Weights of a small GPT-style language model, trained from scratch on English Wikipedia: 17 layers.
Each number is 128 + 32 x the weight over its row's rms, rounded and kept within 0 to 255. Layers, rows and columns count from 0. Numbers have three digits each. The size before them is the row's rms in percent of the matrix's.

# k: layer 14 attention key, 256x512, rms 0.0258, rows 214-230, columns 256-383
# q: layer 14 attention query, 512x512, rms 0.0259, rows 343-358,471-486, columns 256-383
k214 092:171143141109163121113052143142038159134113116083138118193111074098164159146141135136093108177096096084083117145161122065143083122111127129132121164170066147172142113176100087133155172088141130112073136108179088097130186143087144146071114119126094133123152152120070129156079138119158128140149128113077125143150131122147115172149135144098105123191113103101142141074162089124113149112136
q343 095:060112095140179108160145161143124129105119145105103102084068185121083172119060117156115118141136162112131132129137114159081163184089128147131127110107149118087091135115043119177133140153097137135078137162094090184100111154127143076115170177118163115145093154076124137162084160118109144109133149094142100122129108071122070103141150146098115125129084138102159157137125127092129103129158
q471 104:102066158140139138179133149115075095076130155126142168162170143144117129144170137126160107070135058185160163074125146177105094124103165146190100159137115111112118114125142046135137145096133095158204094118144149140195155124095164097107085151137162186083064056149154148091065136142145122112167156149114176134122132101181166162127134163152082123147087128100086147103171132161171145158106
k215 094:052125102124140147134163127127124177153108135145165133229101129112162100156113115116151091095110174122104129074042136131101166138150140130137127194123075118083083190093103175124107136163145115199169100142111122054131151132137128154104142120110100142110075151103109103173136133079141103188128182132085170120100098109104129094117160123107153142128087160102145097150129146168058161143193
q344 098:150119104175060103134108151099146142137125124152143126138141131122145119147130131107164147091168117092081150127072117116091082072123172092073160149136089147158144119115152152132143126122159123129077133173140123172160149155112172132110160136129150098077151148106177133134113122117148105154198077159161112077121102123102096100168122118074088139096166098157196102098106150093185123160178
q472 097:137128171212119153153136084151152123173129069084174091158148108156125107138141143113142075152182107098128170136106123176086145159129091119060126064123133111069136198086127173144139133123150100160052162121092140100155137097191147145124131128079137126148097152116115131111122135127109148156180111099140082080058109073112139125136124098117151134127085139167103115100185144117126113103141
k216 098:148111155130078080143142120111139111137167123119161179083153097149061098129115174085137140157176156080118203142124107143079155103116146076148144118032099090108115073159128151126152100058138116096156160170150108146170123145112108116162134088107106133140174109139101147083128086163116132091143155114161103105131153087117089119131073119052099075119228137125175171101124115140119130159115
q345 098:140146129125164140099082145144119137083102137128167152194184139173130127157161105117145127181162186139036146120150117125135148165093145179115148116093172094135072140162061125034158143115131113109119148112141191058097157155152155083131125108059122167103151085094116154156121187146116203126135134147133108155152196118110154157173154165104107104108136096104107115134145120150112127105122
q473 092:138103103140102165138074174054166133095126140132131141141170072164083164128085132150152142121142087116200178141174187118124124156130119108156130145176179081134099094109116086137130161117109133098163111112150113131126104124112100097102122096117117116181134091138087138192138173146087122108076110140142140143150137169188113158119120131164170036154106111126165140183122170116107115084166
k217 093:143132080082157188135102157137154106159156160181105116146172132127078141125151116152152175082160138112087147101132158090169141181141122168139176154151134100171146153106102058101103104141099112124170199166138149096124122091164106136131145132155137102175147112104133090138096153086146125151106126148103078119097161114145164123214119101196132111153163080157085153110115130150138076142168
q346 095:121138117102106112099111150143114170124067145090184140099105126112080073104093179114189163160079130112139141115094221171135073090118091153169095122170107105110170086076104120024079131114067139125099117105145149166101161090154085113086105160082133104137101121120090132073102163099080105134104115141131136179068127116075104141058064165169106128146102162139126118158172168138176139160174
q474 097:101125116120135146146107122143144122118096165123110136139116143209117129189141106091154087146121113110148147140158152127128158080159131197144130146092095119116105063129065101067062159126067145051157118109115117175172113122148107106115117101113181088110121120105128185127120123173096180129113156145122135142102137134155097127088112164164148124187132183123176134160150186115078163167119
k218 099:136146128160159081123125140136119177121043179118078051179064156114176123158148150049130176155069115130092156106138120160095119091100109114166180184142099178119125128089110110080165156128153113143141128142145053168143107083122109140155114108096097107145157081113158106125088126135174059167099117034105127125085171102112161084109178126122126104132141096116113114134179110107163088116114
q347 101:154101156095146151126121078145185101098163173076147115124149140186079052110127138153124159127122140120110108147139164124064110156123058210108084118171077164127117147155129102157193111125153047090123093143150113104108122165148159090135167167126132128111157082102070159166168110097084064099141150115125074172138221152110136181137104120141099143097131144135090135146102166124077127178127
q475 090:127096213055121129094174135141126060166179065158152155085099136103144152175134199141124089124152169147092121110085161085109161151128148131175122120116172152116154157114116156132114185135138146129101120107090155135115093131174120119065125076235128065077103077181144174179127098142090092140147119157119084162111099071143129123146173108102149015121120150142071141118132130177166176094147
k219 099:107090160086146185132114123148120099125152153109113122153151126128114139101190186112099180065071178084115138112121142111155120123123119131103088135134081104185093114109081156151175142070137128193139152182118161163184155122155134129136135158117106088092079118133186152127080154138170172081154103097110188155081197158149109171132177112150102138093122080121060156115111147123112200130142
q348 101:174144124173117166103129102095207155153122135118122136066139098128105132152082184151092112163172130088145112132132139089131058105132114175158117108134167094127155153152160135159065111135169160123092081142124111165079089126113130146142144211186127120141180174158096162105141164073133131142117112119177132054149120119088092189147133117146202089158143118149197073096114107101116135130140
q476 095:151119112126152170092134135142149116138094150141148119102153132107145108074138165085133096087171121132067135109120075128144136143174131139159123134101157130068121090141118137095116092096082190133100199134117106147182060142135128071073127108143146165062088153135108141109158102097141202066116145127140085174130121130109105110169129123093122133169092154112072180132149091103148093147134
k220 100:130112100193088139200137124132083153156167130141181113089106137130147197172082150088082101125177132069136121109163110078050119117127073159117201141134147147018153112142153156146115106149102170126077104113152144157103175107093126129154131116092117125137166133144089133139124110143134131121150124107172084104083104118058116139118083079104135138147142112170120148157118096092157085098156
q349 102:118123167143156162129114122115098158170096136131171130151135080154109116107144120118091115168115178156092090176132149103152183134140138167118163095135156167153102102101153180167075159089130169127070144159142161124115155176140199164131130072101078124199122164137082141128118145119106127142093170181081157109175081137071156149143175202148164178121134156170104129173121093171087139085105
q477 093:105153091121160185152142131101110120107080116149132155127128134143070103130090115199132123103163130069109137091127147091187070106110188147181090142137117116103108179145086196115130123120168114110133092148096137119110143073112084115135192181102127103068075103158059151116162129089143153167091088110117137083091051120134105146113127114086148133139140110153162112103132095110151095136115
k221 094:165133063098137193127127142164124112177096106157107117181144069127138156142111093114107171106077203110102097146164059091132146175094135114133145128144092140092091104137124117167108104134144133117065125155064127108118105120141128116154143100117145092177111140134179091140138101108125099174185108114149093137155052103154110143114142120152089173121169126191162101093158118083127101135120
q350 099:066116122157194085088129175102147129104119135084186130110079177096065147155139130100097102145172137127081147110133093119100151142171134130099162116096126076112112108110119160141121188095132090131093149142130116142099161136095165158127094111090127113082162124172160119142116104133132134140116108136137126113094064104124138119167196098096103123120100083159079116161110080108189104113128
q478 087:061136149118149151102111119104109113087139128109154121176111120154128124135155079126154149198158113148183156097138110137050151147180088229135150190117138118175072130120133135167132102138168097140141092111134104082112151156084127137130118154096109196149107137149154175134124115133130107140124124184169128119086141099180166086111124168131117095172091161153147100137226126110149173120121
k222 089:163155106119147084110107162052126115147096134097186122117122093143123178121162069097136066173113109152125115131148172108131133130151109127106143163130153124113099182141077110143136167140110116116070134096111077196086106157130140160101142110116139172115166127176120070119108067128119127192110143109179183115119076082143116095158119134078096101132100095153144144165184098112127079152099
q351 106:117138180090087109142117077130129158152090148129167118095136094152136096060123141158114175113058148137153148167120146218100124170107072169162048085124154138134097197109113149077140127075143132078088159091161120099134141167106168153158142111068089158108096102130092150152151109065104129103055149176085190202173130189112180152144143085147133121117118144154093123101171154194151072137130
q479 092:147160128088157105164170094145154162153121108105089134174118143147085138135114161102102145152119192136115113174186172126127169126088173159162125132132128157102092145157161163145127161069099153075134103061165130125094061127154114110110138188049119139115102089114100098192176075125145099101059110178101160094159115121147101123089149114100143044125137175061084150084122099105183113121177
k223 093:124117111066135160140116161137170137139121111096099118099104095131138076132166123124087204166147169087148083101155148162177093123105124166227106097150135164138109127148166079079123194190186142122174154149121086099098101142106131119146134106118131165129094218104107131103152169156110102104131145072069149152177101149103131129129119138142153138116138107163032105078143136172111064115125
q352 108:082117140119118145116129096154170153071174070099137139115150127178117089128125117172097161080125144110127181142139158130121127097142083208099141138056128074113071115169147062131128118135165143115196148169160136124159107097096138108094148145128129126091142106101112147089152109128137123172097093142140101161123137161123116093165128104109094073028124134154143125190144129191112118154134
q480 092:143117090054130149170108141127153111125146143129088095135079088076110137141140088119128075110128114122140118070086098101144061152100175118155169121159154135137124161141130128144101111133081113150104160122127114142114139093126121145140147102124129143165095120103165161141150171075103133155102128077125142147119032167126101119182122078114097103179115106100104115127082143151107202074163
k224 091:094121141126145145146132140135179154129118166161137150097133174111107087104141127099107160099091131129089174097151109084120072086140148098108170169090115124089167157121190070137119131122137060131130162150098184110081104107099104104105164148089161136139084140141200129106084136166145135155132139113131143122055113089117092130103141117174123152086108131203113109148133145133158179136102
q353 100:092141091154173168119101144152133118179106114151166103156166102116176154135175101139087086175124130079141063136142074106202094123125139182121058117158134165208163183124111129160140090061154173112097160098129126193088157143133080156134175165089114105134127119107110144070127123065114139127122158138128088089168165159180123204106136085153111123116129139128138097087134128126167123111154
q481 091:147110165111054131108128123126151141119152120077093129121092091132115163103183150087154122130132136110155126129111121080126156096071149100154108129061111116214105160088121161143075113176091104121079171082077114063130105194198098171165117193151092150120096186066187157137127147144174174092121135143126138129135126154122118138144154058082153056139058105162138163118117112136102153121103
k225 097:086099117160175147107066162133152125147102107104183076127189089111196201168176097148090168150184103089189136174161120175150130131085124150151125117145097093124145103187127133152123212102120084100070176072093164101088171166139078156103134078100113142141090115121129143043116141130113168117165139119209137109133146152120083127105142124096112137105127170127082102113160131118107140129161
q354 100:145142107107077173174103154045140130092113175177091177165117108097109125136143030203093119156121136172094173139145188130193146108179141130074124089147145146166089124163141179164126143160150144135092097106098122126105187146137133144084156099149171161127169112159127178082123124131103180103167123167123111139126162039158155127097129097128103110097062140150145121100135097143140134130119
q482 089:170126069115081156129096027135159138146137066130138107124144140188106099122113174196141150149171111130150132116126156148077142128068124104109098028132107062128149122147106138159110110102128179145076137156210152064122109093081149110110124148124143133153186143107150146157134158081141169123132118079098116177127075112089110179164181111140124130102121097098179097088059114160125097136189
k226 094:172150083104093158098109144099168101182102102127061168134166156157185131137180101101134151144146135150132223141052107135170134171137129148109126090097166103128116139126082097086151110144118130115135124154141032162164143137171125109107110099144130182119156116151145146087123111088147086107118145137153131141189126064102098119104133097083121150174157148201129124115178081126136127195156
q355 097:118147180209114060077166113126149112098115141139147130019080151142097128113098118137075076220100118198137099084120060131164158125131154088115160090096134193115131117127144171134142135206119153141123131123142122115138166153152077116137102098152087121102171144145159102144189146135171125134180165120141089091122076095108139161112164110090138160166074160092155124103180112131132113136199
q483 088:125110144124125159178218108185111125148135101096147112083164117193141163093097088127146098152160144130176178096139149116113119180173175079146082156093163144170062164113092121145154081114193082084092164134156114051078075117112173183085087190115118163147099075145119106140107112178131058139129156152071130114094134159105125123113142123124088146142161069160106046081168132120113172149173
k227 093:114133134137116137129146155072127124140074094082138117111091174125131139130156131094090106137181155131145146109106088115102108151132173133129129140088206142139131130094122156102099110141130158096151112116107089095055121184079119106103135125113086110113183164175129135097129107165139144165156119108123111123188172099110148137107122109043151100176146106162136171152127149157124113119134
q356 098:085130122173131121106093128100120087130165080138120119145145129154108149092082160114126167143099150123122149130114119155098114152105147092113233128131040101117115087103134107150153159115126103108208121098117134209144108118110159138143118141112137074118147020180131089123089073134093088136136078100126153063116085130142082131150160142156120155068116117114150128129101052140169171151121
q484 089:140143145108112161105152128102126097106136119135123151135142138071146072131114167127110136102135133148093147124164058109140099090137137130132098119111115159101067098126155135128213147150142166151091114131102149114147148145132135167167116156140078141110104182146088180154148113160117127173185145136136128107115087099101139163142082105109080188197109170101103129130148096146101123171119
k228 094:121091117179164119112100195087129082134117123141185121090136142081126098115112132168106099144102118105101104130141133172114091170139099139156125170090091096102088059104144168135133155168139084152140095146196152116142145131113086091195109076111175148144152133163163144120102111128128124133128041096189145168119137096144118162089106102125156086053128132103124143119116119127121129147100
q357 102:121095171095133117078104082152180076135147117187104147125119126161118148163131138169174158119131127186064151089172057126167103113138128132137115098099151027117115062092169123169088160149202202090160118126144125084124096179190117183096082128076151139103141147161101151121143085152138126144106159130187156130138156111111086102127154166065191142128140138134133141113087097133204150210135
q485 089:123119188144150124066104130147185096147099167174142155102059116199099195138141158162151153133125157134120137128151103149088121143109110146159117097092103148114162150097135127129141105122154187134152122124174103135135115118123153154086111079113119115066171131151105162080158087146139091114093105206145118083132131101115088075098090109103127104128130146091113175160174129120145149108079
k229 091:175103097055098157100126105081122103135082111163116141197162172139135135124108190189143190130119148144105139076109073101133140091094155184119105126152123121104090144074106095146131139092090164099156129110070101089118132183206117097127144113102101169112175144099123114104095093122095169114093106137116189122172151110101120180112124150099194121130058118129124145115136091083168112136204
q358 104:130136172124137103128095171137103124106102193078155104106084109063120139117113127138098027156139116137151063120116082178114163128104137159146097188160188175128137115127120164162168113089107117117093184145091084125140136137142072098130080065115094118148109124131131108121104137154096128156147110132096162108146099133158155112084121146173135105136097087072126107099072071142110076094108
q486 094:116163130053108192126095101135134103117112062115156113124085118179125126101137167129134116086142094098084159153114189114160096098138147127178151136106130073128077069060084054147155122056128124150138118142134121152177099166117162093121153140055140183128111138171094167163095103106110142119144095128126140141150190116096150167133118148146105081082088180141128151148172173135173082165132
k230 098:137167114255115149135167121084085159134167091052163121155105132118182149131134106104159192128126064088124094141158148173112080180133118127110162151136132151099121153113123104152116148142133111199116110094142041117081153113142143135126114166190122108143116183131121097119110106094132124149149099105164166127170092108124081143151153158156128125111179044124158146144186119100140129055142